Weights of a small GPT-style language model, trained from scratch on English Wikipedia.
Size: 16 layers, width 320, 10 heads of 32, MLP 1280 squared ReLU, vocabulary 4390, 43.4M parameters.
Architecture: RMSNorm before each block, rotary positions, no biases in attention or MLP, embeddings untied during training, local attention windows, shifted keys, gated attention, value embeddings, hashed n-gram embeddings, an embedding shortcut, learned residual scales, capped logits.
Training: a variant of Adam for these matrices, 413M tokens, 18179 steps.
Each number is 500 + 40 x the weight over its row's rms, rounded and kept within 0 to 999. Layers, rows and columns count from 0. Numbers have three digits each. The size before them is the row's rms in percent of the matrix's.

# up: layer 12 MLP up, 1280x320, rms 0.0824, rows 386-467, columns 80-159
# down: layer 12 MLP down (transposed), 1280x320, rms 0.0771, rows 386-466, columns 80-159
up386 106:575487510470426412460563519529522450516507509520398516479547460644519432564401526485514471521500568558500475511482575501504477456522536557557540410451465554531445514514524466553509525551491452459537493482545505512513535465472521499469448480
down386 105:555488492492524466559522477544478518482530545488490490497551493442526580504488555511535553435463514515470441543472459589528492474485481476529539394406523565446433519596511477570543497449478494517475458517557488477482528492525583468458470516
up387 100:502553513501542495524536468479463602477434542527485573480553481485546585513477510495505550501464536545504529521492497507577557506469528527481583533430547582532510570418540507535527512536591484569563460538508462418475505444505520497505528437
down387 099:515443553518499510496497487553451459496490485405554500525532419477463465470539497561473483496512481500486481526559506559416493504508454546513526558464478518493467517484528536501491498490453425497524462427471500525530507441493529545465526500
up388 111:477463405512536453474544543573539478550434495490509518455534465513516476567471509482540449453502553496492515508414403446449499545472465532501467578528465556493512489452487479477508574511497527467529509509463535540517486492517476509443452446
down388 111:439551544495457519454490484487551468470484520475572549459525480492598432547506410481473492526504467463503484489502517442557519465522447507476499511548506487473552466444494578576544532414495544500424498466493523562480512493604585494521519498
up389 098:503531536469548467460468475452434524485524583482476452547519544470467473573490453411472514502489489422499527529458515465511433539515456545468543480531537486505492467504485541545522501502568451453408583475470428540445471399511477524528477489
down389 100:459507533501441547460525484518489460457422495530545471542441508503508481393488489495426447523485521530512430478441527538467457435436506566424561556382473468505546523471498590500470474508452503488504457434533542528554482521471451494427500469
up390 097:626536548535434483498441480495497478540491466532481487533409447495491524561458534532417450496466548475439565512480527477534552548530504485540486492523484474472424513462428528491595570549562525494481508457430495508486481513485530571503503424
down390 097:520477510496498543527523440520508492447583494473538553563469470490477518460510522425548466519514434454562479453439516508458551462478476574494543557520504525446422411513518525475529431487591536521501501523438501470492454471505474485504526533
up391 035:593463477486470431487527521552487490534413492529517507522512470602481550483453509522441433465484582531419496564464523411533510373444460542510554518528491521524502490470548543493474538541485524471495437466439416517500489474485472467518480441
down391 030:546453481512469504572471455531489531489576538519513479547573538407466535464514495528444474479548496584626581510522506471519501481524550515482546508515500442474526605486488466508523477458589479516531463490521541524487513462517523568522455518
up392 102:484507468524492498496455513552463466589499483491466491498517502551531476518380519466524516419481560574548455607413468501505491552406496502517474438544496499455497542470504499542464497517533450519472456459519549449409502495391492404508532535
down392 101:509581470509457511487515430455515538452508528477504511508485553533499482495526527519483464469545516524453480486549461524513551462533510452591449508485579513565555536534479492494531440519497499472511488527501526472512538437532464459494512521
up393 102:493488500464532551565492483575445455516514487537497469501572477485482471523491502582420425497461467494446526488490554501561521516433581479494487473487476485503495537449471480460490472535481529493543533490470513490503452569391490521485493461
down393 101:505458521497535615478536489505533537464455604442533493488464486490452539475540510577516530506432497482430467456577505448472531458464485465495456513552601495568470571454488534474441502511438447422558447457473457450521550513567451535518530499
up394 102:508550541503560516515444495544515444586478545499470560519500475502477500525461474453496479548501534527552512504528511490501559496464509512542525480481493494500531368475568492465476450525480520431537391546475503506510467520489481502456528499
down394 099:481551576498494481483459515419498478611484511476551478452501481543446513475517495554503477456522449481467553465499567582480563489514587509468500556437367463510542487566520471457489501485422400505584421574525520456428476569553495502470556502
up395 092:509551401498474481511500499454507536523497513498431544577585478469456495514463561417480451537521563493465486451517532446507437495472480528496467411505502480449448494433450502504551495505494487496478542528483481452516401490513559425497468502
down395 090:462597528445556512527466514603532471490471456498489501455499458521507508485491489521503481526529520439543459502444508514514559467485499496473501555426537491534568515581550465433461527473509475485473459546526517491507523515487483486439493482
up396 102:559412505499457474547532464486486470477507493526480442521529465649509525453539436492538521456499463484484575529507458500488416487508454468508499493499511475503500489470458537485428528451459578530498441465493559569465548526416539540535495536
down396 101:471499472527527474450412470431513478504526578477474539520441523422528553479462559522466502518485474539454550484464562454492543460450480533486554572471546575514506476566499476456472462592400446544482517595476485469436475465471489493499495457
up397 098:489468483492428572488456544531551466506508518594483460485485485549426524565467517517485458506545538457504583542492569495496455498493482521438513517538510477528524486569545464527558558568455434465479530526530498510464543456478535520485522463
down397 099:514498428459522505522527471477552606418500517518473425492508502485537536446471457451519534512483489424415570461482471482507528527493498522582543513546512526468469530439472508448508477503561487463467482513470419538439498485563501444575448489
up398 115:473457490469476498495515459474475511421520493462456437572555560465450504512470470464469481526465471557502495481471499446514538462481471598558465492519463453521554477503552505547517557451630503465466506498446494502513511414444537540433508420
down398 110:495544519448441463479419557513460514464519522521540568524570518557499538542538491410526436497545490517527503510527475506410445449520523576463482415522536455470566513519471459518482497526525484511536468409537524472484546501479466557441517471
up399 092:527529498494525507568516475545498425520483573533505540533462453450511498563474457534430491558543493476530484508535434549531458447403479568450504408548466423478500526473537523540470517545529535482473514521482507551518494485496442458586525505
down399 093:457513515445579451508530523570475450473480532502539544513510545510489474446526482493462535526482501549501445447579498470471438460513453547461495426464470502488528469495526591539435491583466495499455532531537465515571565504520510517490435591
up400 107:516545495517442487496520619510459452493467428552513453576552452490437536451449503487451544498479556434472487489513527517541519508515419480566520503441500536441475524481518499494521495502471446482507471466428455514541494464535482514568409517
down400 110:540497540511456568550419491513401488496554462512473541547609491429514475549491546565464485546531510441503504582561521518535499451480519457524509450407458474472550518457547552479506571516506464508519579462556485539539533509528492520539390527
up401 108:516498402464547490455491498522541426489540485460500531533510514498454441502550466541452526468462498562490521489491492495522472504449509485523464475437526507465546510483538493511545513472530573501429485575499490533546477495363409529517502527
down401 107:495544613506492483501494478506549483458514479483478489499548452431525462460532433534511487488456502508517512486580475522422519466544551526452488494502473542536508477476474476553499492559423437535443478498562575472526450549519527472357578482
up402 103:495482462474513541563533479558537485522471468532503533455417497518487495533502490534458464487422478521468523551477516530464555463475502515482467489453518351570465551451506488576488584568509596450485546482422466455459521488514473520532552389
down402 104:516526470524483518522538526539518486506629404427491507516468493470509520552499447529514502505468455508467514453513551520528477497517494532497512480511451432527557532529517472533495458475514536494504513499526463509511455518503513488531514609
up403 092:518482434551511549521432514485508490487548480475553465481437526490535510549444560494455519523536463615507480506444528515568466555443473529502519508538558472583566535585510512500592560503533503477516510472532446591493499474512500496426516532
down403 092:477550538485500476495497491522465411468559515559507505513525476548507450480518446501476462447518498420502522525470537504426527486560533514583420456421488439570484518441483441512563548509547495538434486527607465559485516460492533516424458521
up404 099:588517457537444473507498444453520530532527483472510518477493418526459476531511538524489548501564479439460528447541419446509448447518494543542470471517511532491577592444551433497541500453553498483499497501416455549481526443504423467530481500
down404 099:454477495477507539457489497429501477522523560505543492486517430575510474487465558445484553543472541452481559516581486526552528479442524537557555467547448572511483562528503485498507507516502520491503554479534512540491499500506495511494398491
up405 097:475476463507494465535528486465481488507425560503493514528465524529500469397501554511496507454574466485445467524444548559532458476528540559503540470414518524450524543584523489592584503537517511461535403522536514603481470418477510496503429405
down405 097:533521531505455497562549565548553528529526447469484533525519463516411523488528485500494486450438479496471469508445481549554535502486478550474483430572560468418429561486530519438515471475506472490479477459474472518584531466491489415521466383
up406 101:515477469509541522525489511561445553471488543547449502488516518512574550590452472434500440446503495499522469463469500482488466469482487575521546510541535489522619496532535500551520536458460491479427495479468538498442390469498492518489477489
down406 102:477523456542563514476490518491504550505400573612468490515533507560508568409527474592553516468571550558473487546502556530510469548461423461484572481561500462569464528428506471495481539544537497483515480496514500483505491443453486485498502471
up407 090:553486411519507458532441457531501459544481459471576529488460504469522501472463491527551435471498579591505457452450405472511528511486527527492508532437490484470473507520507595455514453487483530530476457591466515540460526549430441497508531419
down407 091:476489498490469510425507549542550526524497432520500430512482470446455501458542484584489461518483482491527505517562562469424528517499464502552480540498481503477461488379558531481485519538498473472480434531476460478450456532451524480462535487
up408 112:538477501479498471511563517538483494489528466530521445575497506493464496463361528521479524435440517588543512492498494510496442551472466568589536527502533445549481561501470475564461536501633492531470518472491466573514464471452471512504437453
down408 110:477464551436498443480494554541496470484486467497551512483520617544492479498476485471542464474478476532532535529483438488500587528591494508518463515517531481472471538447417462562478485484475514426540562505490484573524555496502473505466458463
up409 108:542509467511440548477486500463514534482508474516530446503512460475474514547464418577488471481501479447578525465479402467486461523483492535475544492465482440516499434525454527489448520505556590437447490521469410574522447482502506471556482508
down409 109:438528501491496501529524473601536466534506549466521460467575489423556476566519467451511501469497432463504478493487487394522481501445507428469515492510508473459487517465388547523494581542485520546502459574512522569503544553518442465585566495
up410 092:515501510533482514512429466519576480493485448482508532556477488501503507533492480511507483503516563532469492469513579491567591487524432508473496571494477459588518477499521477516546602506539487470541554602468461575419528513475476394457507527
down410 093:499431450512434524486519514500456481575490496537440441505533536421489501547464490494527510467493418512447414531557461485527488485566566471482554547499501480467475520474446524427487415520523485523510495425475492491527432496490434521512463471
up411 100:525503453443513503500525475449481529539398537556552532578515490494419553506501566497471417538573498503487496443411458496486498559494444569609530437533480524417508482546534495543577480517512544507480508450487512533523548510443502443446439419
down411 100:382515527593492457558507456507523533538533454476561486467445526535565524523559585502561506537530473502436494501521489512570504515519469449478549479511447529508492503598558489514451518447545541512557528477505504517511564554505536500459468520
up412 091:504472514451502508432542535500415527537468522503473478523498405506467473580558488492510447547466467493470481501507478489494472489506502518584461535506461536505525475550518474459475503392488486484463551464457498537502388540526470530475462484
down412 092:410507505541456503505477555531499480475407464511524529522497472528483547587523496455537550499558503575507546557503490497462573502574495388487525420483488501511582512461499497421565546529457482523480570504549529476540451501486450480544489514
up413 093:558528524456479507463505542466479454458486533597491461503506473506514467477517519496533483495522495498527456524467531441521529551467490484519519533557524543532548525533486393431447538565510457506495524505514474617465541479533533460553490497
down413 093:575580546536543560543534445546477437548529516506461538552471549471498438534539542438422454444501507470459499525571449504456445501419482483528486474470423486541511421508472442506490398484466508550504579558515492507461458526521413520454488521
up414 088:490460458484537527454577528523433491489527454531511509488446500479454495496530476498496475476526452572544433496509458464527488487545505524509530504510526497488421432534528510517488507493444532441500496546462553500565574515447467478439528492
down414 090:478446449550576512539466517485487516505481460548541470500554505463504496524501526452434498455483559491469486527532434542509474509415453524547557474516502498441524502486520521533440455462463520491525483494464480517478478554513515544491510505
up415 101:548447440512446489556539551474478474471461477472444564486495492616466427456424493428503477537541480549453431481445498522454542557464544515548492533529542536588570471543527483483470451488551541417593487484458500513550547456542511536448510483
down415 101:375471470519408582495449534550592493521641543550574519498539479503494472533565448525504467518502489455569454554503480487452481412524530458496532488472466489540425525490530492494464540419466495461506522551515504484467482470473573537544480498
up416 107:514511501443523405518500537585484507517491484581449547497479492534522543503499493568538486453488536530478460430460443472463615521446455547502521509472498436516527473498540557466495527474490518480564570548462497420506512484473469479494536485
down416 106:511511494486477509499558513533565438524442462420536502493472422479481503526544445450428517472494515485482557480450504505471505526523531538517534517504507522498471547575479549546506483497527483461508488492453465553488548542422467550479508483
up417 102:579491466443443489488479545504499575463513452574464444529491499552480522442509517507533494502571549565434483510445483424541467416444455471533537451483486491459493546465601566469525546523509520528545487551490423463459486483468515457516496423
down417 101:492452515514550475550480557476425480472504520541540519530579457544519574472467480491527452493537532479530475528511411519528514431520507473496468527466538508465457470428495561490427509490444486535540448532501500497526545497468490500396520518
up418 105:621500492541487525556508550521601556523557479491577474588513546509559436491566510578485479451569571454503541489460463541539505480530511547465528453529524447464463472469521546482501441562470460535521502450426468561551514493500442500493542490
down418 107:523450605537498467495543447466513429522543512415527458542538548486494429495532448482449518477560475499480444481463467434490451532463526461479532472520479481477467501519544495543486484514484476456490475545543476538535515499492505491465489512
up419 107:444493495502506536485497513495492560512525500515476568527434459494426510544493535570429500576499499520494477532524451466497516469385501559498513566505491490515542576473621524554506460495506497550536517471482554556456559484436521517531530434
down419 105:473475438434462478424536499490493569491527429458449500462473503511480458490461479497502484579524432518514477512535477445489466559525491585506478557467556473501442510520516435547539459469509518501532563460477550466477487501522476603509533480
up420 098:483476453443516475526495490540527474487487492523416470510406480554417533535521512459501510450552519454512469470451470512575484430476479472531519485519560474482462524549651491512485546487565493499459426552530492617462410447527512485571553485
down420 101:496493508555522493528567491488459465487490419508473499506513490479480486522447535548529527490538492416482509598442490542569539468569565505573520585543508522511436505509486529447425593442467533427501499442481560522502472562530535458570466493
up421 119:497521507508497440491507571500527566519521582509490554468492505559499554509515486513428515514513540543529417491474474452502511471569462497481523489528471490456535516572528531550473543518503486494510529510483489472442486462500520452542492410
down421 116:476503557568548460515525503517550492489506433562493495500539471531458488511467426461474540467529456508518498449557524461540480500509462462515509458448518527543531510493527513464472470510458589533516474499532556494520455453500514444531490456
up422 098:513477443497481527437535560471508472551486514523491484497487491481477573529421493519431464495430486498518531459561449454550444479423483496469508570552464490486528456520528491474529600498480524501497503503518484498548529489486545502477558449
down422 099:543525483458475475465435493502534509448519522555498508474460476455476531481530527491515474515542539450560509449470487483510508464440521550494475520521552421498506591483453504459522540539486492506505508502476567462467522511507492522500485455
up423 105:495497487433498539487522512513514476506476517538532569510513512521459574531484523468462444498446529562486489538524594505535470435420497544499447470455549477418484580492560514496446552537522573528548536525468460496409500441544517394515553458
down423 104:453449539511467470503492492525504486438511456506551514442509525526507552469510514438482440572481542584511489593543508499567528513554503545515452432446567476424555512549547492510467466522504481455534490463506511533444482466455519535570505481
up424 104:501542456451531473495476503526488488444542519453499544545540493488551535478484524474551380452548476511483404539552492497475533576456467571420566529426552485427564560439492545429469463461498436525589498495516458502472465504480478487542510479
down424 111:497541434529474475513499482496497493570527532499550537523548493463473482487521503488524425484527439483423562591499541509539448552506491468448554465415553418407509552515492582554409391471488533518524514493540510581488521473485471562497505476
up425 045:519423496464488526528504561534522484532510470510454522552475469528479543530422509503478476503487532513464478519436515454518541458448478514545496531508548486530548509500563466496528535634487540510486440561454503522498503433459454512511491488
down425 039:493544518480499483529417435446584480427537565410521445532518490548492516542502405482508542483500471510514441479488431546441438576519456436558509434558500506488499489521428412491490523558480438429461488505488517569465452517507487511538452523
up426 119:511487381508449518561600583482516542533443475504504510535467484507467521488477496453481513431484477530530491559455503465468479524524543522453590517479480494475449547445500544453573602526566553530503507502492496479497523491508493510453493496
down426 115:491536486491520552571545453424510495507451467510564592454541424509531451564460491501455515436530464490527423446507528497454502520541536430510537465513453470430526504480545566495513467483514548564465514535477511509524509529568418391480540507
up427 109:527509535500521532521505559490524525471530430557532474467495526548512513575523477484494408482512503491529479518480427526507547503458533533561464507528496526571489531513491537488492495473475557595522547494433475558478495477465444522498489482
down427 106:485448506507458536539535532526479507494448361446469495475487451538493469486577458450541517488531503541477474485521517499487521590441447520498453544476560528575519524519543541460483456462526481499503574541533494550457534503486520451539534466
up428 095:464459509536496455475566449468512515490475497483468516494483478516465529511409554480487541493507573591406477466508549530562523415530544495471470470469508538480435521425586532482487509554556501456609512511493524504550554449528441514557565416
down428 096:456507465487529510517597538496496468553539549519537527471473572428475472492428538452511518462444503511546512497441501449543439513553465518467491501458469467533453505510502556499544480512449485444537585554492473488515527565403491517532509427
up429 104:535480477546456493501573519534485555508342510473439470462531537535534470442417531512446412415553488454453476506530523518476447479484521497566494533509512524549558511443545514519475533517527506477518506472546482516484532516467489551469466535
down429 106:464466518570534516473490542546487576482494473491480560541462440493495465516519499496507395491599473530488449544498535523555436481438465530511522513564555514562526472474547529469500563537508541494552495527517462538515514529484540606529512495
up430 039:536449403408447508467505560504621437495502467546461500572512460542499533510460524515455497469497512557458481465466481454513511455508500541557538484459463440510492571515546501483521557548604527520473470501449548516509472447470475559530543432
down430 031:519519458476458479507518462510433472478480556456432525420498511474531555461467480465479454539510543542611468470512476529509483551502419503449532528446471499525469463601449517492527472408560495516567562470493464511423492469577521454545527530
up431 040:629417448448453489557505556584505507534445534553450520538458497548491555560417501499444512500468531490475497520464517485555533442485538591535537528454611494517504501441540519528504587564588503492549439509428553520510451466416445463526492474
down431 032:480532528506589561473460481573511494535487553451445498457501514535508500566457549467485497474526452549479492480488551465468525493533516450543522483502500439509461481488469408478500480515519481529463450506608482488531519592559554502490482519
up432 109:539455469533528523502514486584514444516413534469502544509465462496431510464443504465428540412518489494497482593436473511436579517497465513518515486468468401511438557515459464521463489598470582500548500514475498487457488479535447587528529440
down432 108:534484494510511478486535509463441484484437511517517546533533460391473460539511586431549513464462515450477527499520479476468494486507491448523556417474542547540469558550503515504479507520558594561489509489487490593487504434482483524512468460
up433 085:485530454408541466508479562472522457465471511496421477448472551448522564521475487498528556558416541488569466494397553460564529483503497579485492509491540479514511527541483547566514464521511515460534541448548477500446428528572488473552485460
down433 089:523515482459458524531511556535484553543447476526461525471515458574477497423513482498484486454543439532478479504483474532470465443510555518450506567488449551482480467399535532479453516530475469497517470561502510504524516490464508501467529492
up434 105:523529552473419491498497536546466423448483479472507490589505455588476514481441481483455403495540529556538500522461504486497468523455538552512510550486560562572511533455543486508482531547541456490510495562516426487467536491476496560555515492
down434 115:513550580488472557546526486472483555444463454385567456511471464488479544466532505505543490514526478462501540520466476503451449609461565543484546472512487505487491472517448502442540522531504555451457531515477510523487541428509455520533553451
up435 101:527505524494490448537499491540473476551444519461494563537508494565517535536545501518512519557526524482441491515428542478518607525552487429395627486587495486538516536544539485507468480567502491505515463512384473501492488543480559503540438522
down435 100:527465560577504449474491523585478457522531556513535527453564517535543456544521531426411485585540578485464466516498520475493503528563546481495462448472505486559467571534575490469521495550504521457514487556433520503492481543509574506507442520
up436 102:510529477467481492601448461556527472504495422446434498464546477529465532543428566478425517495556564555442484495474438497522497475449530483452506511517496487514428465508494521516450519502526496530546447612437508461452532515533445545497597497
down436 102:552513533439514460472529547553515544518501514522521496540499533550442497554477479504513507446539480473484495476490466494462507503501473517557473501551443517414416488474526523500557531509454574524484509453577466478537459486472529488506558471
up437 085:519500453456553525458381618542502477530506492520484479478485516535444529473473507538535505454515513565504484499437445447459468450543483525490575504569468513471484480513492446536480526512483539540481476426431450529408528490527420509510477505
down437 085:463478521426455503524515471451536465465487448512488498551428540465473539517513489477482487534487543482508445504579532479475475502472561567529471490520495491502498490440506528481523538532450467470443436524543507541530518485535492507493519498
up438 102:440549496563498495561468551507428497530433451499565528456518422563457550509518474484490574537465540496422566577516591559464470513506509512552499525433490468513504510571562405546485541526576486470461517521480495491513541488434515549544491497
down438 102:446487477502477466575499492570478549536565573482538476474505463512562501459497576564427500527454474633534506606502530581445578568475560490443551545497434538487495563519456471466400500474454531489594533459539494492551533548525527515530489510
up439 099:514442475553502389542468464548460428509489522461501449509550489526516528514453451513591502452554490574457446546470500570523550538437443518442522511453478518502522534523521506565500615457498501440526482585486486461517467519492561508453485547
down439 099:467459467505531452501505422475467528403507553498496457390498576521468541574476507447600545502527456550469486475429458454487555510543458468533507494472443470504508519492440502525545545457549509476501501527521483509472494559558510508502503520
up440 106:489513517505507453479505509533522529470521448470497535482495527519480486449487513595530462503491523443481468525494520425450501521473516553514490556487497454470552502562578461505503483575487565455437526568515500514477502485505516466466467396
down440 105:566498582516456480532512482491505449474546455524460469538505476563478498490439524518485516493514483531499462511502574455578496492510530455488467553470480518538421440444441489513469520501524521535526434543586502521536498525564505567524597483
up441 100:506519442555502544510444631487473510432443537471515470473520513519532493490429485544461452482556515489480481517459495507548431550383538499531488555505529517574534477511520561506529552557495535490479476467480485598486467455507535424516504472
down441 102:538549437472491510518446556593529568512478501485521571437492490509550455543435433518450472525539447532479464586495486530485496472446523462528461499541515479444439507433483485540533529425398487501527467476580531483548473544482513523506484532
up442 089:487467466507505431516521439559554437544528560466470548524436445487498581453497562572510488510496512495430549466502437526446458484467484462544498553504460441488521512470552473478507435598544493428565468531455471542494510485501519468486452514
down442 093:513453465479549499487485498539460506483503521503487501501481445403488429506512503475489494474504477573518464570563453495504443507532523482505480377511530517482418486448523472484543504529531495521404551475450459552493472434457532500486521556
up443 100:510507501469520486472541442455520537502503553445453532560461482589449480438472513470543489536435530515505468488461509538510530506459453561478531452535479534535516554479532434497497499472434538494507473539454483498450544429442500527585464501
down443 101:459477500475549516546550592436484517569487489433446497464578456457470435592491528488557483468455527485480518562479565474506528556425518473506507463478529504586431528461467497408385495479535468431523467493538498546524469483539526546450505536
up444 094:584501494521529485572507517580485602501444440522495440542496500488478445477450517521470453516475479500494491513580405494543438458576545474508463377527445514500469535458480527445518437419477489523549438518509531545461457496462568511551454560
down444 094:511489422499486473496415472538537463519518546504523490510472502507470483468474533545486493508403443529522549416502521532508551514411436492501494603520545491517447565578550402491506532556528478478526491529478530524458502425532467495496575540
up445 102:535411491487509488482477492525531404447535515503456445480494529572405462541539537527492501562465479486524534463463456488502511477448510522537513561485517436504516511560560471455526515464507486525553445546417518498537480478415543467528531432
down445 100:482438498478462541461568468472480467429511436489548482460563514532452468484511524485497481506476493522450564424478437450478490478496574508445516553528543443532530518525461479513531475445473418573495569422466518473461547531529577522441451425
up446 107:547537480447579481505468578564477511517500453524461442469509546570492557449384540468460554540484501504418475469496524494525492515483517484532564479570515466543521496542546513503489519447504502454559461492498470572555444502469550501463497507
down446 106:575445520441520449405488481416542530478546524516475459517507467481529434399511488444433512518548510498539480477491495487399516466459556398560487460434476521485496449514477572407468545406569444548445523526529548524482430513502525553471464513
up447 089:510502489504547479479441458514557522429510495510542544626551549527499493568482535512469514525506476499486499495475465497510492538493468537544480507499571509449492542453519540477526589493538487466488499492524485579485493472470417491485462460
down447 091:431514513502507574428468494495558538478479514449493577458481500497572449512530466440601481449526514547503515471541500427520480544477447450553473450462543462490554409512460439482504446482501517474456537491494494527510502512555521501466505512
up448 108:523515452465584514576565564524412507438459490461471499471523510540551549539521512496474460525550507461390459496434411438519444499455493459504493406515512501503482527539574524474463530514502497418465512535475468480474503532512465485555519439
down448 109:508517484533438515532542395386486466553490468454513476510454512508497476511570484448463531528508309480556505512503482513461491492504498399503482484520468400530474476490480431532494517496516458537515498469442490487451504548510462510482474490
up449 094:475473503552452505504436472427437500479478518505496432449589464538523509563513470542534465528566491490553561548552450501453439539457443540493485517498511501498461464450543453498435472464480534456498462442568536529445419471518455555494445507
down449 099:497489493569523550531529466509534456454504489461514507472526529413506587492502474481462470494473525490499427488506494556448531503477583514473493447484485430519463554427514530576540539521546521524527560563503487541535517526507477471490553479
up450 111:527515511463500501503538584530525425510498521521410522505452522549499470542501500504548489475463550506546557513442471450527465500472459516539500569512503572557519473590455463503549568519513442493509548582535436538485500425434528572550574493
down450 105:495549546475508491478462593533528517475522511506594563545493510474533447459593488431437516513501504447541524494481526486511481554571515490432482479510514486481444566592449441478485496519507504464463495605512503460508497542464523524523510549
up451 100:501418490508459441505484538488480463475489545562488476487522499502524551495507541500496465464503453579427562495476548482547481466544504581550537538460536565517516499507522465484472540521503462492510441512500492483565511405465478475481494488
down451 101:571468531478480514458497502511475519441468539495461555535496522522452424560521481500491546517532486511437571529499453498549492505542488560523427504510518490481494548515463481477492535470526476480468520472527473447445544554490574507519349471
up452 100:520484554577524492525483496501477552485433501525471481473508468502565477548477429505521490547557466562378418460540523492499505568459505476466488528489518553477582439464499489544558549522488512509466447502465516532450541477396466519434498495
down452 099:529456521440391556501504562465472498488486493495470448477508460485554523551557507465530472535489487582470505422497475536508502487517502430459492501578501478463523481462427542446541491501520559507516489568525523530460454578519469495498463475
up453 121:535505472484512493485517487503494555487477477552488553501476478533491515519474581490476519562495516467504430456499545471529439498508480485532563505449557537551534466468491511449519535514546489463535458479509507510465447479497492534489464498
down453 113:501506500481550531442482503525513535547443454484467534521477462506463501537495547428461474478501446511539518546499479552530479465528515482511458520464454515524512539483480591447502591521520498563496478506512600536450510423480442480435446544
up454 104:510444478449485505527494470497546492521419527531449484608505558467546524466399512515513495539494584547515521510570533477553524533449526497513559518494444513522462519501576484482505497466546511465535451487485527455567441394456445493501547495
down454 105:409469535495498508417475541511473479505537427500444510566497509566460493494586435544539459488511437444509518586484490460454575531487522498526541492515416527543492501525477481492412525491466529488452495531528531511526511524530508482511533528
up455 094:515524472507419546530470531502508431487469510496553531459470482529408522507483503612474478480475490509485517515490567537510464492451469523433543526464574533534503478491608537507574511542544550447545555487496509489429536387476431476530511456
down455 096:541507469521505553536502534599494466498453502470593508467478480593526512493514498489506464498496521418529516509395445485526515455441503460547483482467467467555534519596559456511459477463553598463491503512485517523440545485500446570491595522
up456 105:535435467463461479580550513524462461527505435439493488553433508491490565532481473534523483503592524476416464532468485489563496557493498509548478486451463524412541504481591512470525543521583546466498448491528537468497458444524506555500511503
down456 113:449435542492522500492414536527512446445451497535506531480467472556458565557533535503496557448597500448454458590491471516565465514436525538487499528567524554483484479523470470462465473557437548416474420454555546504429485525490527571519508506
up457 108:496485507406490481501549539556490430475446469528480499465527480504446545507574487491490480502493436503570440456407552490559487524530509546553509554440529457446514513549548538426564537536524516517444524492445418550488508497494485524463480451
down457 108:460455530476520446431465541551442465471461553463462490464584495546467507518491542494475624468432482528468428491465460421492496485483462540477539485554469582484482522535548501507436532543568530557470539456494490528493444449476543449524573460
up458 095:555460471539476502460588555504471516517464539579494545450584496508509584491486523536429366498471529483509491566474469495500467515458502567467525431543453431515502496483529557527466475471551489536516498502526486545534520485525545521451476476
down458 098:455474463466461502472512535518526539473478523467482502552386533535548412476469427464434545507511461531427499467491455464530514479545460496540467527518533469540498471531571512483425527545483524386435504510532504438513512445505478527525524471
up459 098:503479441574488472478550532477433583495517516496507562492490444477508541522432539581442535474501507498465459603520520448432483463426470486542536498483438544446589600517479443501455467453455506470432500503516497467471446509495525454571479492
down459 101:491441511544515554482399498540490516538546544534480510517492501485485510556486511508492506471553457498492547526507513522497496462556498499517489436484500505546505421538478487585525440500524477515388523552477459502506512576466519512565519501
up460 103:603432515511521514458542545489507557435490504562510516553509548507552587503455422463481450486465558492508449547455511459458563494511509582463513488518529563523477522494590452539482508475498580498565474502469507502466480520491495510565476425
down460 099:578521490534395472495491494489494512476472487478551472478433551515527474443495511489566465470514500471512524464499468487432541469469577550509438510523517557508500427502442460488498495463417477550514570502479484454545546464507574522465537514
up461 106:503595517521405433440492513500486478448446477527472522516505534537443564481465492519539547532488506463487477467504531532515443455512450539498485549457493543509524484508509460532477469537556502457426525537516466550475492479507455469570521480
down461 105:463533589473454445456499486509480512496516473409473509504496595496486529457483480478491597499485469496509475504508523474598522493480510524501492471440447464524511427477376578481538454462562478507415532540495465450486468530541524518545557482
up462 094:492460421510565469496422395563559467531502547501515479507563530489522554546495548495456541520435534462518545478534478424600480489518472505431513480458506551551477525507465546478541479507601477518487445531468498579485466528545465478461523476
down462 097:528519448506524516502449551453478469509432514439555450404537496451494541563468455420508485521570489494523515627490466499594510490515501554480525579538458426534449504482487530497453470497522527471493567493424564516423521534606534554506470462
up463 105:534522517538470511544534561556541544535407477584483481474513486539488550465500532512440427518549608517452490492491481445459493461464539532523486504464478509496557503493562485525504530506559465530534452495515454528531465432542523503511467472
down463 106:430485531616529525488482487560567515492481531513518589502580465476415473513502480616504532532463533451489531497570583499464526439458510547477511534447493529490539488469523501491531495530419407508466489510507454504532518480498535467469574477
up464 098:468495390499549438550516558550517493453515485555477474526459518473452538506486551504442493479440535500468517456492473501485548426445463536484560488562514537523485536558511538446484511445575525553493503444450476547450498505527505427532527511
down464 099:534492556480512538473454580510477560541488555513624525541474482523481506436486533502454452474492527472485508469507479541464470484567477496515533505465492481521487465542503519546499494521505508462488458452506508506484490592432506477477401513
up465 093:543456412475521539587445467525543430494512524467473487516491518626554517471518485483542512540457460551509539509465483549401547533466416570511465517509492595548457474484483498550442563440497552450472463491438456494441533491508461545510455482
down465 096:455536446493496532516566516484456505508491561569566535434555521507565539532435516522519496522483491552581475527517534534509453433574580470452542443443461486438499535572392491545472474516511524522406437493490514538457475423521449483468478454
up466 101:477450474463538395525500497493482515544508471516478511440487469552463553448479524487518535453533515550467449536487519460488494522435524557499536515434527450557506527498562501497442549526536492530477430513490567437543539500470464511460491499
down466 102:451609535497500444504526480515514506500513456536467547544521530512484487400538471495548501560504501493509446462506525521497505506460476521411462466528434527436539492454509511494465501493473424491482527437462547490494508503465525527508485538
up467 097:572467546352460567504509494467535557457515441517417536620524567509523477469521504461469517549522476523454498463496532526593552456458493533543480529457552502579565505443542473514504512555540469429520529506482481498522462454504484471429508487